{
  "vocab_size": 2048,
  "norm_eps": 1e-05,
  "positions": "alibi",
  "attn_scale": 0.177,
  "init_std_up": 0.0265,
  "weight_decay": 0.51,
  "warmup_steps": 576,
  "schedule": "wsd",
  "final_lr_fraction": 0.0,
  "doc_mask": true
}
Each number is 128 + 32 x the weight over its row's rms, rounded and kept within 0 to 255. Layers, rows and columns count from 0. Numbers have three digits each. The size before them is the row's rms in percent of the matrix's.

# layer 4 attention query, 320x224, rms 0.0562, rows 0-17,32-49,64-81,96-113,128-145,160-176,192-208,224-240,256-272,288-304, columns 96-127
099:110095165167137113087155139134120117159120122133135055208127118151109102129177103137161120095120
104:153148103151161146128132103138161105119145105118161117141122105176116152040091052106175127126111
108:119119147134145098107146136135081148154133101095101144097101199149133135046073085178143169115119
107:089089050113099198138110066087110212118152155098088195140128170088166146145090096118048104197126
099:187102159144099154139033120177116179123083115137155118149129099077092144110160058135120146130108
106:102148122170149117129120084141137138140106099097116100193120195120118100091152132101169090145177
101:168178147137112154124109112093138128068121088124131120124155181122133082076143131105089134131070
106:133027122109181144127143131140079147139103109119075097166108133173105120136118106173056099178194
109:097157148094120145152113141122118135199172125056082165110089068155152170124109112119084137118165
099:139188166105114161103109089085187169169069155094134106175103183103108230130150116136095138110102
120:152126181129165159121139112114129181116111148153150191139163093096108118126124109110127130131132
110:093127064117148126178187130144082078185170049084133190130103114114163193131115147157072126143192
093:125176156095136098122146083124137080153151102084152122143145148094148138114129128083188093116135
105:113169114114104156095104141125113129119158139118098100108141117137153158131167114076163109089144
112:138208142165143143128086084201119105000082115130100119110094109160095111137095117082174128132113
101:165165148107137136108163113141157149122125155206151096106152145072146156163140155139125151113109
100:103090103087162137117151104158130150079158090175167146143119116144090096091142135157109085130170
101:119116189107133138165150135120147139108144162116147098102119139116129070177104142100122139142122
097:119139140080104065126112059133169141160143121114069113116118114106149200073161159134130120105166
102:160158065172183098114141072173119108133165153060125113197097145062150175085162118124160112146199
101:163113123126113147153153136149140112099161110099131170077090109137130186139069163085147138189121
103:107108097146108168123218105092151167132102171202097100130231129128133142204116118072162148153128
100:129117173109111107106080097121147174140085113112120146112165137162114139112148129110147068142134
082:088166134105166092145124158151126113111112160080087117161085107137139171071121154070187106187140
097:125129113168139163082107130095139117072120092194168108141192195065110103145166126128133111131099
098:145083165089110119119140105072132104120175122198120152120171153173137148185119161093090162101087
089:076109145147136129200160150143115170109091135083151136088080073130108111159107086159125141141127
095:117155138168132141128115188108158096087139105150172140155129189087101147099142163148090101136161
096:175112199110156146155101229076121122102099107184143194062111100137141171161137155129103134112115
091:063127084141118114110073105086090186176093111144126188139071160112131109193053103105061156112166
095:113097106113168124110104094183100160121071137141147129166126094090105107145133128146139097087184
096:131128128172160110153183089110120085102092067090094164126138044148089121096094089108085127134131
103:105152131190103097157074148157103091055080133141150103121135086198131083144160135055184119132121
097:153138116133156141128148094099105095112127143103106135117139098111136152167130136159132148169211
089:068094119116095134133203131124112112139197101183104130124113114114123180097081135115095113156129
099:140127150171157087115123125108103109107138160150103149107139110143109130165067134079172154157141
077:156113116139071135129103092107158096091169105106121105109125112151168132102145145099143082125162
083:059170111128140134177101161187154109121118125141163137121083105195143120138126131130140165113062
085:091157086090175140122144142122135104100125209150107162108136129154137075103087151133149211117152
097:066118110102145118176152149086116121114107128151153151131102145126124088156111173143082111107138
098:098170163150137140078068145118122147118111099140124157153168167125144107079131102132091087094097
083:187161079151094147153121106094128132099198159156107145132126064110086173147108084050163139140136
084:128156109112157145147153181072160113182161147136143147128112123202132168194157172130123130115137
085:127166123098179123175146163100161188082121146201134229093207134126147117170128132095100104123122
086:155168150132157163183160143124145115118146213088113129084083098095122118117096098088113177178087
078:173113119101100080120199129107147182186140126126142130165146159111078106185106121100067163125129
091:123126132131143107113116155118114123085069173126164187107149141088097112147155123152076135166136
079:073105112098173197120138165112139094182195117173106161117109074140143150172203195119011141140080
088:159118115086145112126158111190085126136134137105152095132145121110138067154100124108130107145125
085:125152084082137144118121172178141154184124113103099067148132123164104176104082083069121198121196
090:117087086085159118182145164170152131142140150149156100132174104137171125149138141075119118122102
085:143169117127189118151117164134126124037162123162113103120114174106152089140106123145125143146171
084:128147105076133136128038133179156132060151177131107138126109170175157082137129165140115117106135
086:078150102136122113120102171167114141088136131175136122125129159122110072190137138136119125073208
085:114114169068059121120118129106111103118115153114147147143125180160140100126113099113093194128117
086:114065130089179130089083100129118112155160103167163175142158112118133142086122126113132192149051
090:083114153185170148184129104090118151154119093138109160054118147127129115143113139182134120160092
086:111092178124073099181112093135157138177138174138141140100193137089154134167162151142172127106144
096:159172154049126137135144148141182137112115117114100140118173097098127065147172144082119164126077
080:194140149164170149107159131136095165134130127093155117117072145126109104113132110122128166134095
085:145147147120158121095103174085144084133127148117095098164118106138181147138141107122104187127092
082:095170063136116159155139125132129136115132150125145139115191186105162097213165157126114110116128
099:156122153190151127143127155194142176166135116094113145090140107133137120100106173129090103094143
088:161132109099178073109134144133164137102182194156100090203120152091087153073101115134119172165113
085:113153141049118135104127091134132140089109158129099091153122109090106064129125174175116126142138
082:133170118079088169170160144174125136160142103144151123130151066150154157122161149121109154124191
086:100121143118138129152204102105115086182124128147141121127145098128137074022109081106145184130096
086:125081132105147122186149108079178088122160160102123132077139156094127098171130098127151158116071
090:108116149118125112088067083115125155125165168176128149144146094128165060097144123096172171099147
084:147138090056164077100094121116131103135129118160078138153051151112121125155129095096084172152134
091:144100090157143069161134091174141145081087157173064094075095131141166114191165184126129109162106
091:182128108130168096143116150101125125096136112146066089110067159175119102197124099067102116164102
083:128066109186138163119127091169142115122125130107063144177137146130166088125184144129140144154183
084:132173143130096061129136127102157157106148074133104108124130030121154131109165167120129115171170
085:165149088096107168144124116145137171180151204126142136118144124119119137112116152155149101114097
081:124163141115080103111080109100090130083116151130128103123185137161122140139102106093133079117161
092:148094177115129173188179112109146219098082165144186168176159077146102090147118152137047124166119
080:113125134164148087084082080165085136117158203138092184116129131079144154139192105112151078151167
091:140143099076150110108153123172173116121167120093150187133180182133164143112132134125068180142059
083:127115161151176119114109107121145195126125134158132125133163133108149137096106189130058127101134
095:173127041167112149133144177145154104138101136123063127117041117142094122111132138108178185167118
094:165133105093136113099114189159107173124152132078113070180165144080109112170149101109085134172135
083:093127214108142161107144155168103177107138122116146152147157115122151117164129159108083127149109
092:064161099136114167156115087060191080137105131119142211107084149189146134116086121070121141137127
085:160203035129165165089109113155114072098165123061120127171156126134149152140096140178201131155135
081:144171139088137146069132096150064116166076130116110109118189137134128107110135110124123162141120
081:060164142152181115155107157122188137061121137117152177144178116129138111151102085116126169086151
094:123177163072159063178132152188068162113149162117156120141149152102098121153117123134118108120133
088:142121095154156160123088124174083168085139175147129139149178158126140073170114079115104082171143
085:114169178087062118169138134139090153161109096139141110087102146137112145130151114151155129146159
101:070090066126186092087119135129107117137117154152111108154120107090130120166166105105155152140170
082:137097085137061062151082177139139117095138157111103147142137148135114152196121120117149116165085
077:079140124164152132164132041136138207095090177104150151138149159123138077118117126204138124175098
079:172180117099122220091120109172122110117101204124112184107221152151139076123127108138087134078102
080:103121151148131185134109130137183139150119097121105195086117124129154093150139082097132176133072
090:135066094118091122164145138119125143185133141137112057136087106114198143110168150105178146175199
085:178115182107141158078123121149123194121158131119056202113157125112136159125116139135087127138203
091:154095117076090169117174120130071171130068187150135191121154143081185066090083150178080132136108
081:132179127100107081126153143148060182153160127116138154149090118162149153119093134095153091146156
095:164122109151199151135154098178135071177118112157118104183086181190170140120109109191100110068110
081:136045190125152162099092101124123150105164092166158172098141127173186140166075120143125147130143
093:113162105113105096107112138075141196066139071143157164057200083113097134158119126106127121135147
101:131162104125168137111111194161126155110145124125145072173180115093128173122150178079120070067159
099:151147168125129142136110154126079103143116148061125174147095096081097141046159105097120136114203
085:131074143115169101117119159120130128096169169154101120108123170186064109065099126145098150136089
083:081136151153158162128081169129107176156074129150074149107147170164115158199122134138118163065183
086:141140156175049156073165061099152098032123116135159132134119103066090156180196122171113114157141
099:061107129086111126157155051191168161112109088122132190108129110181114168102092174117142085122143
105:099152208122104113111108076155112166075083158158137132138115142131106160145121118185107080092097
106:131138134117140076145083169116101110118115147147072057109122119103148105108102111163209110100123
091:148098135086083093117100153119134102152147146148128160141140143152139075129116078039153115180095
096:126153144108102112154141114127115105106122134126124185084136131093075093206102171119144114148118
085:090061071124132190074131091125121123155131107175022147179106154170140160107113091104119186124130
106:097112131136111134145128208103152141156165138080158172085132182164161080104124106109104093119117
102:127090058105069165127145069123082084123111137218098169069128110113154100206116167095067181185172
096:145129122179092166141128108095094131088147162100133143061119091130174098103112128103045164166153
095:104197050122162181155146134105132070052145125104111156194142098157104123150124136098122145124096
080:105066124108159146118194160074127099120137166148120141096119096086147114179096145153127166163170
093:150126188131158102159057138091135165103115078094145127120112119028080105155073093137170103160181
109:084160106125162104141127200140144105193178070106130116120108145096146039082115093138201079080092
079:112105160072114154156112115096157130122148143175108116097190167144120119136121117089139166108137
090:130138143106099152165130145097159108144088128117204107124098109118147098108101122122161116043096
089:130113110113125120108149117154157121120190134084187124139145124129123162145092070135178145163147
122:126093041137109112177129171135147072156124118153164140096168136193147088110095125103109144105091
096:138133146133086134099180090134104159109085109144104142107134144130093142172124096112160099067227
097:170127094116125119077077091158109073157135117108072072176114112157174097131105114184104102152186
087:050114105120175113100127150144129120144166147093156161188146141145119105124117085174140109116119
096:159156156118096091085149112162087122151152169149133145090085198165166095123119131147115120131037
100:196145106144101159114142102090158135101185107069119148111176111131148129166104088138116144157090
099:134147047117079115176104120093145147155121105147119125118086117132117109131076096094153142146095
097:122137136114069084081082151132147193132082126159116137096084140089128106155111204106097137142099
105:163094182079090167112159043113134107135150153165114170120114148133140153190130159072055137124104
105:100146088163137153191139151168124089150094091081154110125174092101146120057136164083162152114143
088:148158068141155108160144080133166140099186118112153114188133143148112207104132163125146145150080
098:158108186117105138075140123112099108138163162097088172147111122122116139157109085122063160140124
092:160114163119122154117163125107094158129150148133158130146143115098128117117130151177089070143181
102:104163088151151151147160081144142121122106094134112103103170106092097107068129125120171119083135
109:167069150111127161144107098102117189144148139162095125097192072114164098178115121103066102139079
098:140116081118099125118121111124161139148143095137078092049105058169151051118101162166157188199096
092:207150068180148115155062148120125108097166112119089082096161141130156142139130118126101177125099
105:133082159142084119132152123160120090089165142108098120113098109137158119140142167159079098173069
101:156138193108088163099108103120148170116081120115170154105061151181098171134143111045133111162083
116:141140146149149168103117109115156156110051164118152140130073129162118133168119101109142129147117
103:062104123130103079134138113089136111139164157140134069100117147157138119120081170069194162064110
091:087132158087139159141114156092191134187149131134142152122115137153223121200119121109102189105085
085:174193178113157138119135105123169157081122145109159104169081129082119096164113111132104110071171
101:136171128099148149120079101114135154143134126110107110123113195110130107107098057106123146152134
095:109119139133138132150080150096159191125068168147121221053157179086137134199114152126104136151169
099:143061102094078111118141070105153156173120177205113170116128126066134101148109188086077147136163
102:127081060155060117169143136152069137150151146093121086083162116125134107091156155117182147150152
094:110191121129177096195160120100131122103116105120080117155161096110121120112120109095117181051140
094:123046173111137200098204151102140142111112146144175167107069107070170128170137156131115134169131
087:114152164134168120106029064091149156121143146109137133166144080152118142147107133167081120182138
101:117142137104118161194153129194137080156161091093194122114195162081168116067129124084144125107066
088:187111150091119136192148190088126143142164159138144111103120165120090093144048135104090178136159
116:128106107156067167158132138143135101137162138116123130085130100104114103141182146111141121184128
098:130185120069175082136116122105154101134173132125171109147171137156165105153031107114043189082161
123:078114152104102126162141135098135098131120213138167143109123150138186114122072153134078157109061
147:157134157137181105130168114127105158105137072152139076164111114143057171145104093090116130082118
144:083183166123087063098081106114132152120136122235122067124077101167153135143091104171101095097108
152:069113129146106038120118174103150153126147129127138124129167127133097161123092107138208132103135
137:128091123109184094118169154134125197183143140127129195073037180169159101141142095111120164165104
119:125128144155100111118131058132153142119199095049089116126142165096078065168093193116159104121209
134:162129074079128161173082123056143135119104098177098107168154143146134136109092063106118200151134
131:138116117116082132135118174137193124126055131127141174080114107113157138164105154076111147130155
152:169055129093084109152139096108151135142165160152105149076099082111094098096129182070068180183138
159:129164113171043131149135109170105097145146105096128083062181084094203087107114138098158168169093
143:107135133136133060146172126147112133106090125122133116207101104095102140144164118105126105152157
155:089066136117146139137101125087092105144143129088154181084124054081142130163085129148062183139171
122:125126174112178139160145068083178189141168135110150174102114176124097134187113053144192066105131
146:135188140110210147152088183132128100143065119103163070126132113064081106027110108119124108075040
124:137102184084071150123078128115127180107157142144099128124140141189129107171111114160055123183190
118:151075072103148142154148139105132128107095104120102085110181109140157118150169147096127134128088
146:154144127124155131076150127104124078139121095137106085107172111142159111119106091118065155138109
142:099082130149093109202147204115123114145137148166116154092107116164175128110058148103095090114080
# layer 4 attention key, 32x224, rms 0.0563, rows 0-16, columns 96-127
101:102179117113139135191117139192154154063133064128121184165183129171135074089110134110070134176169
095:132185091111126129134160088149199131152199134104104136149120153147165165155161135158150147157135
104:113178073151112095124149104180182127125083163117160128130128185126120073134106151156159114100097
102:170085157160184153143120098129045162154114133151099127096152096114151122113130144145143063148137
101:118135057097169139152080149108127061120145050130136140094097115135123086184098125066122198111120
097:155179122091113146131127155144132131150161120113099164151116135117147122110140114092144136179152
092:175083161146203174033128147099126230138151139141077148124113134092127138145115117088103098132122
098:126062039109174148149117091072115159153112176199125127122143098097112113173150172085072175151108
103:110084092163130125186149143157158089137116167081090114150165096113094096129109105087153112176136
098:116140080104142140073066156100106093142122096144084133154098149155174076137136102168146097060132
107:112147166150129122126141164090133187135086172068149175083116140102153118122105098130121100178165
096:145177147131106096114163147076121146095216110122117101153125092095048130147118167155095092176194
098:149154093068146133125206122143112137119135161097140128108140153119105134033057119158118105120138
095:135126195099112189093126113133115166129127163122125176145139179114121088156138069104100146164146
102:166102148173132203130102088138121128063044154116075122123128089196133127125085114099124161170077
099:110110100145132143156134126087139164154110183096086137089135168119121144110125080149109153106133
102:094125172182153134166133092140156176165170125146157199056098178100145131139124117210125098168124